config.yaml
norm_place: "pre"
init_std_qkv: 0.0741
init_std_o: 0.0
lr: 0.00333
decay_shape: "linear"
batch_tokens: 8192
Each number is 128 + 32 x the weight over its row's rms, rounded and kept within 0 to 255. Layers, rows and columns count from 0. Numbers have three digits each. The size before them is the row's rms in percent of the matrix's.

# up: layer 2 MLP up, 256x64, rms 0.133, rows 108-255, columns 0-31
# down: layer 2 MLP down (transposed), 256x64, rms 0.103, rows 108-255, columns 0-31
up108 112:199163153168100113106171141110135157167163115149109094115189175116167071159154123149088137167154
down108 094:119165207094124142149131190101099141144111134115146159096204160141118103083154143193103164101120
up109 085:155118154108151118114099086138188137149148179166149097156132111146123072110134134166175176160092
down109 087:110116144165128104113099172073117086104148131143120164168139131101125112124116130124096167126118
up110 102:153180152060109045142120142133133120075112069065145122097161072161117121155094092165098108066116
down110 103:133126115130151128138112082102141156119098165142189137069056125122151186101169146187153125149167
up111 094:137134195133062108105108125150161112146189090149088128118115115134085086140108112163166186161111
down111 090:127098159173142153168121104134125125144085208097119207133143109097164161140092138142127178114161
up112 096:147111191116195141141086173081132166164090140110106114126140120116170130135130121117119181188149
down112 100:081111161109173147142077128087122145105106100118070063152145101132122122149161124150121151155191
up113 110:120098165065121178219120162116086095121110115069092193171140158149109099090032141146135124132116
down113 126:110153158094103181148111170117096078170130110071149168149144140118142119078085132101129113127072
up114 083:129102176106180096145125154102144114170133165133080121100091115146056097119113158079080090109133
down114 090:119167098090086147134100132172165181125169141124133124149097136114128086143118119138156149139123
up115 109:118132116144172130104120123155126159106113084144118156078131084189151113130155140086123141109151
down115 098:102171106110134168162155066114108155128120137127132154159126129102105118092191102128144137138139
up116 093:145209104100104128164110050101096098115084134108110109144089172107150098115097145109167149117162
down116 094:115138149131154135092101115091091145123124087169154105107178100112100165192183142193133090129103
up117 095:120185200151116081100172147174146143144122131098100122162070113113198131159192124087104148143127
down117 092:169118120062124134194154116124095090175142110113137144123125103115097171181117101181153086129131
up118 098:093109128077109132116144123149157100146155179165090110088078119074155134141054133078157154118099
down118 096:104156065123127114162153102120097086152054097090136139182152158086109115151186123208138126136164
up119 095:120100134107145067102111102099153111148104130106157130155110042129151149161168165060150176132124
down119 082:148175148118188090166115120114125090101105100129140122115107095147207085114100151155125167118089
up120 106:129103170147190103188131070106090122143088139145120185103186166070078165113144124144159113121136
down120 105:115146136119106100122099185147090101148143079132115176110120137169135118132143160169078131136160
up121 079:150105180191049154165100180135099121154168069161128081057106165121144061159118121133168141127054
down121 083:141087141104096156103168116157150154125108153134153120172070115096143151116104128176092087052184
up122 095:121157130090132139127141193102168154128089160163104169181112133133135157097123201109107137176139
down122 097:115118139106128150143151086065153163092146127145133187150070148168082109138150111185114081157138
up123 102:072128150117129136106079118173120111132133128115162114166069103143115127154170212188136091118138
down123 109:117089134149092191140207113170103174152107132096144160139126162118114080099099107163110156110144
up124 105:128108134088102132169142085103135123113111101117128155089118115162073161142127093116167197133116
down124 104:132153114155084061151146069111152125152109157112116102113137123187082139134137160076147072126182
up125 083:104096133146141151134089117120050149117118143130131105128117125120085116035173169117117179104117
down125 092:121086120114119123112146074104123107117139090094200099117171147096125146153166110140107137099153
up126 097:125147129103090155167092120122142116101118161114115080089101122103098147093133186118113125177091
down126 092:107102169167165081110122089104160106102098153155186113121101135161092141145172143088151152116119
up127 096:136137160116182067089085129125077132108122135142142152170185101135080101082152166125134168143089
down127 103:162134164180187067120160211147127118111123108135092161148141070105146126076132146098130152151177
up128 117:158114098156178132115078174093134123133152096143104155124109126162121194133106161100127188130119
down128 097:145117071152148117160155147146100115099144091151084116105139131108147117145069187125151071140113
up129 108:097114164161142097174091114068128142222142145135103143076155120130146133104114135137122114203116
down129 103:207141104083115138100096115132133124120117158124081146125169175097141135077061120162196086123104
up130 088:160128103109106111101117074161086057115176131112132177105092146123112136171166155168146175110069
down130 086:163073128123111118114104179122158095179103136077096159157109104124124179113156089123104187106169
up131 101:121103149111128100152153131143104154163086128131121135143067135165183138061121078072094134110098
down131 107:127091118128140129064158073135171134100169087088147102106166164109103156175087125128131095174122
up132 090:131115146079152158104097142110163097131097127097173158147113159152111076075080106189136140139161
down132 093:059094107103118121104186120115067142132165156100190144104126107150057133189158128128140111131165
up133 104:165120136101171075131095125135143117111143168128141208120183172170142112080117145114123135156141
down133 101:095106123071191172162077137109049163175234119151127135111166149161101136159171096127124102116124
up134 099:152149139139101119093080130143105107138187144085030120166128137123159129160166166142190145144120
down134 119:125085158163155200167139148124113090147108120122125126122138136123109118070117105127103121107154
up135 083:120105172067161110133112148070118105147118062118113134139108100196139065103136159067102114160120
down135 093:091157162140118149117145194136113158152154140114085082157139082124164174105117185097119071110111
up136 095:122152106135110152112139157031084091127176146181099110079182124117066067101124149109116154132143
down136 103:166176121144077083146134068162147094122115168090143084086092152145141138094144152161068093134193
up137 098:116109175149128097130128174136090134180144163166166075157105087165096107142170184122092136147172
down137 096:129170143140183153179126113155094140187136100080087152136139146134145045111125139138130088104147
up138 109:154183104129133126135076125110156166096096188173168133155099100061119172121134161146114189218148
down138 109:198163095134153139118160114149119122124126133160111184211121149087124150091135146101135090154181
up139 094:144159161137061148161073102119155129125116131159101084082152180152146070070183156174127149138183
down139 091:097062146131126129133122148149130100164108105067128123063127104113173160139131138155145116124096
up140 091:172081118093181147140090129135106047192142130119164145174148136049127116072098116099108104134138
down140 101:106087143146128144121072066103112127094084126130144101119089204132163149066088111138114156148150
up141 086:171132150112164107164125098153067105159154160168143162118157145098114153105119137171060125131151
down141 090:195109184143123088164083160155116053163094142107146117142086132109128148171116157067164203180123
up142 091:190121147075144106123164098126089115157103177127125168169142169161086127150150127183122131136156
down142 090:096117116140090106114095096108162111137118169126096092071106128157087123125128120119118118139106
up143 111:149126127080118113111109122138152141081173104138124087171174146149145125134105092086144211141180
down143 105:176109142113116142154100109130135094093168209129159173163160111140152089103096121111152147165153
up144 099:127128171076151151091104058166110160133126085145110096110142141108109146148109115110167140176112
down144 092:105142093202109092145100179153146085081127081096117140157100155122089139154121094162181113149082
up145 085:174156134142098133146146200163167070092156154149156152106084166113064133146139121165161124150185
down145 102:105130114098150140123170062158086126153144109124146137101131121056118159140118084064178107113164
up146 091:125160113109105105107147106154097103160083106157146155123119072199143142087104150126153187087155
down146 101:155124137109169164140110162126192177126095149043110110144114086069134122106137073132168080107094
up147 103:091105120064144078120053158144129058106127122118121121132123100153116131139046122130084102143119
down147 093:181169073110145170104146117154097137122078072153148142105130107075098143082167119159133077115129
up148 105:107131170122133085067162106073050136084125156090177156147133121087122079119127127089111135167128
down148 099:128097131186150142137074158116166116126113130139081094130098153155203157131098091119121137093180
up149 099:121100142148136196101102126150093151134090126127062137162216137129090034138175130156141114155189
down149 102:067157127105140148088114060122139136092158082142133091138183134090126098142111160118086146165169
up150 099:170081107122125102175104151143143056156084171122106155133103078091122171116079117173152094076131
down150 093:105115119171142165085149159146055169070092101166093128122144113048115103195155151123104112127086
up151 090:158151169125110062082144104131122108132137172226135109168124111153153176158118129101171155158103
down151 114:125153046142112137183172067142132122147088074141141082151135146107118126062155102183114128156130
up152 116:191127088110150157150148161086057113147114130107078128083119061084113159081137124156131071100089
down152 102:132073121136108093113112194083102156072136154145133108148165126097130180081116186112124093150124
up153 095:158113156121184139066102130094169099143145158126069163118146131163119130148199121122098108133132
down153 097:135179088089110095109134116145144131170108147096135127121138116072112102174163094132148130178173
up154 085:094136128144143106130124100110147057100078159106148144162120179158104141094140130144099124089170
down154 084:177121143101082132076130109140197123174147090133084157164151106117134145129117084170101114105075
up155 111:130094122163142101174131117174143064167051138082115133126110156106087198065120156163159119164112
down155 099:162212082142119138087118130149140093107083139112123123125115136119215093139142101100100153133120
up156 118:160147166189137131158138148179149168119180153142174140149113136120165113132163146151150139182179
down156 095:133076163134151151103109213126074110162098140126205138152103103083100116069083126167099119164145
up157 087:126127117148096070156105112136109059141070167115194157118121155123106164136110116108124176116197
down157 083:113133122181182128088097134127162187214122056067102102136128117087103106124145080120082107176123
up158 113:113133169167111125117130100072116129143092130128174151130154139148169098126133114139144159081131
down158 101:133091152112158113087147117121144149112079124112150102171181096124180186158119149092176139134039
up159 096:111146124173141098122126148132090071125108080133133139118090142138083129092186141126116151080121
down159 101:105139184133149119159069124187134121126134145083196129098097167073164138184071081118121061133114
up160 115:127103110098161115187075092097048144155057139117133153095120131145121154110169162128096098130089
down160 101:212129162076106137160103123124186201157097126126160152121136141128072113150090156088158150139123
up161 110:122105085084160108099077082105098139126160044081097111118154121177118205120122175112159125162121
down161 105:119167098158160127101128145098156154183131040139103130047170076111138170154146119139147117154148
up162 101:061114119105134116088110142106096072107089126110096116133105085153088090079105106115103160108108
down162 097:107153089112103104083090106135138121158149118153165106097164124113117214173111176128147158166188
up163 080:105121127147167142144133166111075099135115093093119090134108120116133114113123127097146132094130
down163 098:107137129142061151140111096128205120162129102149190067081148132080133177153123109135100099136188
up164 098:132158148168192149146187177140112164059157062186104135130121113101113119115117156118092171179122
down164 096:091190141152086121121166108130142122084093086074140176136129128106149084132178114208092173121127
up165 095:150180112081105154148076114149127154102171094154160100131142197137110092115157179178171150123074
down165 103:099155115209136067095161148162118104168065165166128128147121100126130175107191077162078167137117
up166 106:133149143140135176173120198119120121088110088152104183111083155124099133047107096137137108077163
down166 109:109095107069144140131106146152130100071135138142134133097079115082105192155086086149109163102163
up167 100:120126148146141163164134171073132077130120181178110182044067136098139119087147145099162143090100
down167 093:118111129073131120165181062121060155122102077173124097088134115135075152113163128126192136131104
up168 096:131116171120172092092140173108080123112130110138136142127113114117141112129152076109065143092108
down168 092:186142102157171059158109148109194145152069162130113094122097085118112090119073119141086134091170
up169 091:138105198131145115148079101091211096072159179144095102091138156117125115105107091166131115141119
down169 085:083064133145151165135115103123144165129119100131130200150111145044109152146103088082146163164135
up170 105:191175147134176164132128134114160149116159145101116106140103153171079172163074109157083133103144
down170 109:156153093112121115137102132096096157141154135101123096178118101127090114129114070168152120182118
up171 090:131196148152069116145147115117153105154125118120132101135175155159142122162104177192161161126141
down171 086:138156126130164149069113114115061155129169154139129110161175119153170125174214089133124149180111
up172 091:156167171092136114092114076136103139175120105149159148137111092109190098142174141091107131112060
down172 092:124175124101122138124094157198125108167131164131092075142156115154098085039124074085101112137162
up173 112:176144135152104121117112126165168129139099151165117107135095136095138088150078124168077179160193
down173 095:145131193102170122075072103099144106093143107105071145099138173153150160103146129173088144188058
up174 113:148163143158141134126121134150160152191143109125087110122136129139157158107147179127103058149104
down174 120:147187085094108117106094078128195086096154128100182118100093153069099129146119171181163150092161
up175 101:164180135138114191173122176140115146102169160132143146124154090175102163122110158144195129111147
down175 111:092095097086174169114137123046131125123175129147103191056110132138077111156142150135101123143145
up176 091:153114085097124126137134155101084131109117095122123078059100145128126131091095118199095170107132
down176 088:077096118142094101131121130085092155171151122104100096075156141130169143142164119131198130139118
up177 100:143149095122127157162155154199133130156158168137155128088093147166150142081118130209095114114187
down177 100:120113137117164146092224069086130199180113111122099130094093120121141098161093158064153137116129
up178 116:132148114147160146152131138154071162155145174115125177101173108184113101174136156149174148180150
down178 104:135135082171110098124154120134143103107132158115108099103136079160166052126098140160119136097153
up179 092:093159155138075121131058160087120157138085097183161123149179159154090153082112191121106124194092
down179 102:153184181192144147118181104166170175135173134107152142143097136114154100051139146104097115080112
up180 081:121142159138115127134115121110113099144207133081163098096098113126100121100059187125154161169101
down180 082:077113133109087064086102135164127131162141153113110098114142134123150206178149120107140128127142
up181 097:123144207164137137159077101145139129159147114182161118138129089146159058101106127186181134089101
down181 096:127100136154127115112148147150151098105146125112174149097139161136174120158126085165069149087056
up182 113:124229114129162153103102111160107112136117074129084112150128143112176069133139151143143185077131
down182 107:150160133119151143121093124105179188153067138099154139122146111129146156141110144152135099088061
up183 095:116137089144100120169206184099089162157122156155127157175167117167155093110087136107155132113075
down183 097:071130113114065141061082122144147135091080161141132102141129135121149106168094139176149160092135
up184 091:130088156143118107122141114114146107106084136114160189191125125115090129163169095183143168115129
down184 094:141104130106136077150163127120137098123079153059129089167125129143149138120162109120199147194128
up185 100:182135145136119134172131153136164157113150095123105110109130171135125097157109211083113098157144
down185 099:133119083153098081155187166175096150157116135124125106167111162143144129154135159102124101107137
up186 100:142080150095101065096091073148088075161201106150132145126144144152121116136073164118109128086073
down186 103:120112144105167138088133066122140123106167203157153133110147162122136080095042158096080208146112
up187 092:138091202134140116137183081104156095117143117147157180158157117119159128148097119070095128129116
down187 091:095120126143096165131106083146168155112076092133132119132132125161161115136134162106067158117168
up188 094:149141150163116240148070158110158088110145115174094088129095148117136114134155173195199143115107
down188 092:065093148089081143156150090149129136137126150109163143169145161123097107125157153114128139114077
up189 083:172181162157145104174153160144153127164107193115092135119151152095160107113144146152101117079105
down189 091:148142149073116084181204130118111184147108140091121143153090086160131185092102139152080128028121
up190 110:135178153114105120149115065182145144093133122159162111172199165128129127109122193112114193128107
down190 104:094118103175171096117085194160136099120178129131098112082156100160065107153128099060190143128108
up191 083:181177152107171101132097146142130120120079081078141089077107135106137168084163152192149123112126
down191 085:156031172080136118121130160114118231072136154116141104153114119133098143187155107088096138176117
up192 110:173171140154162146191148150082130147103138134118163158079128123143141181147205139091175133137159
down192 098:135114106157139117140209111189083089169125110183154104109133095092145154105133084088107141133165
up193 100:128096149103111154101145103057114137159160115157108097089123101128075093104157097124182173113048
down193 111:078122074135160063109142086153127106071163056171166131130154151162104141116201123137168116089127
up194 096:132140154105170090097126128156167092134115163122098092138131131155145108119198183111136090149124
down194 095:152136146123072141129138091146139142139130176122117088108137148143092108166162096155108174099116
up195 086:127101140160142147203139106139029053105172182117160095111090164125131116158122134085114113132124
down195 086:157117106110091127094096148036231166151097126151111097101159116131127133142135112126213131134101
up196 096:147075101116108124163125093152184148154133123128101047105138099152104106130145115133164136146095
down196 101:102103145138152107126154078132139084119122086130128133141108151070101118096152131221160072100194
up197 101:144085103127133100067103163125090127078095118062071183075146097149077084134116139177133139110044
down197 127:091095151154135093118189121135119177134150081177135069142120133116162172095141153052147126141182
up198 097:124194151163171165187141147122090122130063126121118153151151154136152142147146157186122173101165
down198 099:099134158077135153168104096086152107136139090110167129115148107162127123174149125127080150156159
up199 117:138189124107114070102151103124070156155160133119094173087137160145128110148112120104175129117116
down199 105:095151148159078170132095045136116144119132167131113151091135159094071179109113140115210085130117
up200 093:151089080081156068097123091172134090131111224165109127147115151102130128154069110153160095108084
down200 101:085162122095091162129157068123148108156153102184114157085150129078103170101156139163178099124117
up201 105:101123140148176188164145101115133127108213141098133116156097103125138134123121181125099185191125
down201 103:094121112121131139131140138052150115137123106105127156067173070123095155149150157164153097182075
up202 111:130169083103126073127116156211091123177152097117125111143137120119115073100108159144165159148119
down202 102:135143130122152097067109129116130151101147114152135133121129078145168137213135173160123144154172
up203 103:138149181133218151106091164169133166143103086143102155161168122054087082142157115095104093137140
down203 089:078162129081121133080145096131094132043130146130120144065123119105120119164140161131178116128160
up204 083:072130216170150214139134168127127128152062132122153161107154125101099155128138096166102149090081
down204 089:120170107120111140065151145147136111144090120127149091117192145168110147122129079089149137142154
up205 102:142177142188127175090118145082115169134133129159142115188082092105080134137137130146119155148138
down205 103:154211128193126150057121211104128109102113131160136136119125145163156079120159178114113126093123
up206 105:171106157219127133094145136117153201061122139155118164097128173092139101045152135102124087175154
down206 106:114099126162132101043098138130105165129153129111200148125125148163148151086145126097193110130103
up207 132:138127102146132114118141131215123135147165117131156142138189106197140163156122105140176184107131
down207 120:166078123080118113107120160085132117149158126095133127086056137182138125167141108136126171123140
up208 098:142129145174184054115135114199138129126136148083124151161179097187174164089080140120191130116192
down208 092:122160160133185191190082128072121150151129090112137154068154146157058105077175141116164115095109
up209 105:176134179157156104091057159097107108123119157131107112117185149120141137140154125097146138131084
down209 113:118107118200134122104195045141140108086149129169156103093123156133131163092128144111081114126100
up210 087:125139127127118176094148154083079130123073096158105129148088090152094163173167109113127203150119
down210 093:121182142177089097137198154144172128032140125131090140101149163184137188104123165097135130126160
up211 097:135100177089169121141095132087071156153193104141112144151115083120098138126104156133091069095171
down211 106:101082120108074126136138208165112103159063126114096095138144125147121113124109096136123221176154
up212 103:152146182167096178173126192128116133135151162150128130193138176083122213115167122134189102072146
down212 095:147182132116149168159113203114127170073138077164105096127133180128141075136191139131123144134134
up213 098:129092146115111144133158212123116151115077118147119115114109135089144109134075151084155174130144
down213 104:111130105105155096104164133115142089197131139114113148166174142106190120139071114075108180077169
up214 109:123168157153111184159159125102112155135133155159164180136112175127121157096130121117155163144145
down214 101:164137135159133093105083185138163146126133132138091118147088117140185140131107112060110107113091
up215 099:198133143158134110160135198064116111089115094131103106160105108119080158091071137130175134101157
down215 102:145136096137105116173085155112157181085154120141131088057107141151112115158139128099147084117045
up216 101:126113151067151074137134150126113095160187113092148082127134132116165140050107172149076117126167
down216 096:111110167107165151145106159111095204101123092155166167110111153198153077147182122094082123111082
up217 099:134035181091118120101120172112129123152104128090117206111125130178148127148128128093148182158095
down217 095:149171130082106118094159088158123119127120086148169129060135134117093150125101153177099191122103
up218 102:195092171171139096149157098122138131126151153197112151193135167037133155117097169168144151142125
down218 096:143116209174123145152115147098088134119172150145164164209083113070142113116116066134071174122070
up219 106:188072165118162152131084115108093143072171131125134187101139130062052157116148147131148103132160
down219 105:150076150140115125132092107105084172116110197187203149164128150092115137178097173091099102115111
up220 092:156191161198143112097147089095157165125098123168103115071148122130127100149172141133082206103093
down220 098:127132174167154192203186141110104116093119151129155181076134116071102128083145065123099101118106
up221 102:128212109099096121112176095074103139088120124150148143106114105146129100107110189099165142077128
down221 102:135221093109085127108140136118118115134086126091161099154141116090139141155064132193108064135160
up222 100:104153171119150115150097192086133106095087097066127179125149086112118109134136122076118165186150
down222 100:091166097185106160157125108110205146062128137091141147136125122122139170121114159114098121131126
up223 086:128151168198097082110111139127161160108152154173104186187142132136191113133186149102157205172106
down223 085:119096143149092111191110171086183140148120128090154130165145142128058142097106135156132067114146
up224 096:093127186110119154091138127095144138211152157141074132139136107128121097143112134095147221180111
down224 109:100093129153123069124110165086129110156120197142148125161039079111094132129092121082099161132133
up225 117:100140120120203127178131142104080174140107062173166115111176067114085122128149111144102087105146
down225 122:164129145083112121066081112168188072092132147073138173098162163152117115168115142180126122096139
up226 090:165129121136112118182145108142193089177175110138166120180161142169106154136111134109115117145184
down226 073:148103146125095103169116119175122135180118157122091128127127150067147030167086153203127138141102
up227 116:157167183122124185132132107141172103073130115158088080139120126166084105106151167147135125045181
down227 121:168155074096139156188162123088172141147151072060136122111173084129118125166105136132182081113101
up228 091:121219144132086159145190125134129128100140114130148153131206158181108184087092209131155138113128
down228 096:155105103164168120107065184111175111158116127030157133176115136132145113163116137128179142149224
up229 095:195150164139126107182137182078085132160095099113167137100121137107072118125075130142147172179096
down229 093:176169149138114204140097142152126189063146154086123143081146137135087139131095136193052127111102
up230 099:149101136171186124155181185149147075143157109162107114111147084191148157116122141074145142121160
down230 093:089080131095151136185119051139116131178144168165154134169124158129151150155068120158153141167137
up231 079:178151135094117112144069102135124133105129064126165140149088112077078138176215142134114144112178
down231 089:150159157151106119115118134222137068157116082165153138076106152130211127147154107137103126102125
up232 110:115127145135136086119087121096135057147155112143181134090107150150093132094112132145103174110116
down232 100:112136161142159155101122124129152161131139090045097124148154032068071113156170124140144070156095
up233 092:211137142139111134168101163066165097145103129133103148105156141141141090109179176094142126151162
down233 098:132120150087068063128102104138093101102094082184193131146177149175172122122168170137204113137124
up234 103:138127091151164185163128064148142117120159122142099108127156108103128171100164131094161103070163
down234 103:102101127118113107110127179099126043149124155083111147159119180137164171168153123116090149139171
up235 092:129101183153139114105120135136135175088102131114114156084155155109156117129165130098112110121129
down235 095:119128179163101111165101084156089188143148144107135116096149182155085130105049169055152110117151
up236 102:160135101096112082102129061187135131144125150156105153116121139104136087111140196141123115101108
down236 109:127145150173133202099115158155132134086136141137161188100154077108138171134083120142099092116062
up237 113:146154117157166122119105186137157141141183071062066117111169105195080149099108088114104127156110
down237 112:084172168163212101121152171141116143112135151096094193164103163115138130074067166111135156132105
up238 092:143129163127112112078181126135191145117160150130092147098166125105133081146137162172099143106151
down238 089:082167158134163078118081135122098100096140125078122130101100132124158121170149137146127099205132
up239 100:105070091173141126175108124143112111104119096158093086160122125165097108077139121133096107136079
down239 104:070139150125111120131145074107194105157194115159110093116166146135127081127133118130165108161121
up240 091:156155090089109131068189156163091076158098191131109126114155116144196183173141147131063156122122
down240 088:119157073198174136129130173156162078108128136159113148121118114178153125095188124074146143091095
up241 099:109144099130145136167140120117090098151134155130102171094099096118111109119108151161066131136037
down241 096:189159073105115098125153129109124111096102047089102134105092169133117121140125114124145108177154
up242 097:193129115099127114177135140192160159146130202204172124194143102124130138124118108157108135094117
down242 101:186097151132116107100124098151084096166100125163113124104145163121100106129121171084177113093105
up243 109:145103144104083141097124181097145093116103153098101139199223165166122066112121129133100168151121
down243 108:130116162154152110080095187123168136150163096184146095167159151145073121123153154096156137124055
up244 095:170080144152130131155098074113131154160145131144137141129195199143107177131092114170156148170114
down244 085:213139120173121176144178100084134045115153117138163108139094156122116115133101093178122119102139
up245 100:148224111201109148172125157149128114179138157152123098073121084114136113111115185128100110162117
down245 104:109057148117107112117131161166161104100151085137097106183106173130108092145137153103113159102126
up246 111:100168147115187154133111142130102109113133112156184154191118139100102113159209149166159148113111
down246 085:156132120158180117161114133083169112102162107119179142154117102147150147121169164153118048146108
up247 095:151146099056141152126123078114126070114120133140060118082118126127179143099129157094088137163111
down247 106:140129190125104064168173096095139120140120113207107136124123151137119163078129122124124185117137
up248 087:147115179164122161134134104089162055112112051192119122152177141129104086098128119155109197172171
down248 080:125159072126191100125105134158136122151170097114148135079196082114139185148134103121103092121079
up249 085:143195133059122152109168086116145169124162188150100093130075081160129098172150123166126150127097
down249 090:188180115218051129083140080173106113139154092151142144139152126092097130130153113145104043105132
up250 100:134137189174132177166097096202142120100195148142183108139104211102104137112111149160099132138103
down250 089:163138121093156067089146121057179067166076082095111131101115121173135146143118130145165128103144
up251 091:094100115183145130139080140100152125149154124153136130085148016157091063107142119109152115083116
down251 096:121126089179142123154123086109176165121135084161081089152061100085141076134111167107121111145116
up252 089:199157107155164106118109142178141096107152094077080091114123170068109110100190114143145093114164
down252 090:166110094113170171109168168178085085122130137118148213104112147150196116193081078117148137114143
up253 095:129147161181103169166084110060123133139080106073076100114159134134064118155110051136132070107108
down253 099:139126134136087159145155070091169107107160107161138085116111125109078114133160126176133154133144
up254 108:171116129138089074123153203119126100157135140099185099127172169123094113175084088175097171120086
down254 101:188102070128080161133115113105213112120171100135150107071100163175135071157138111172196144103119
up255 093:070062135091188146137094141160148148122180117089126103106123105118158099103186154080126139126064
down255 097:132159124188127164129144134105088098143141116157169141134125137049092165136139171164144125101130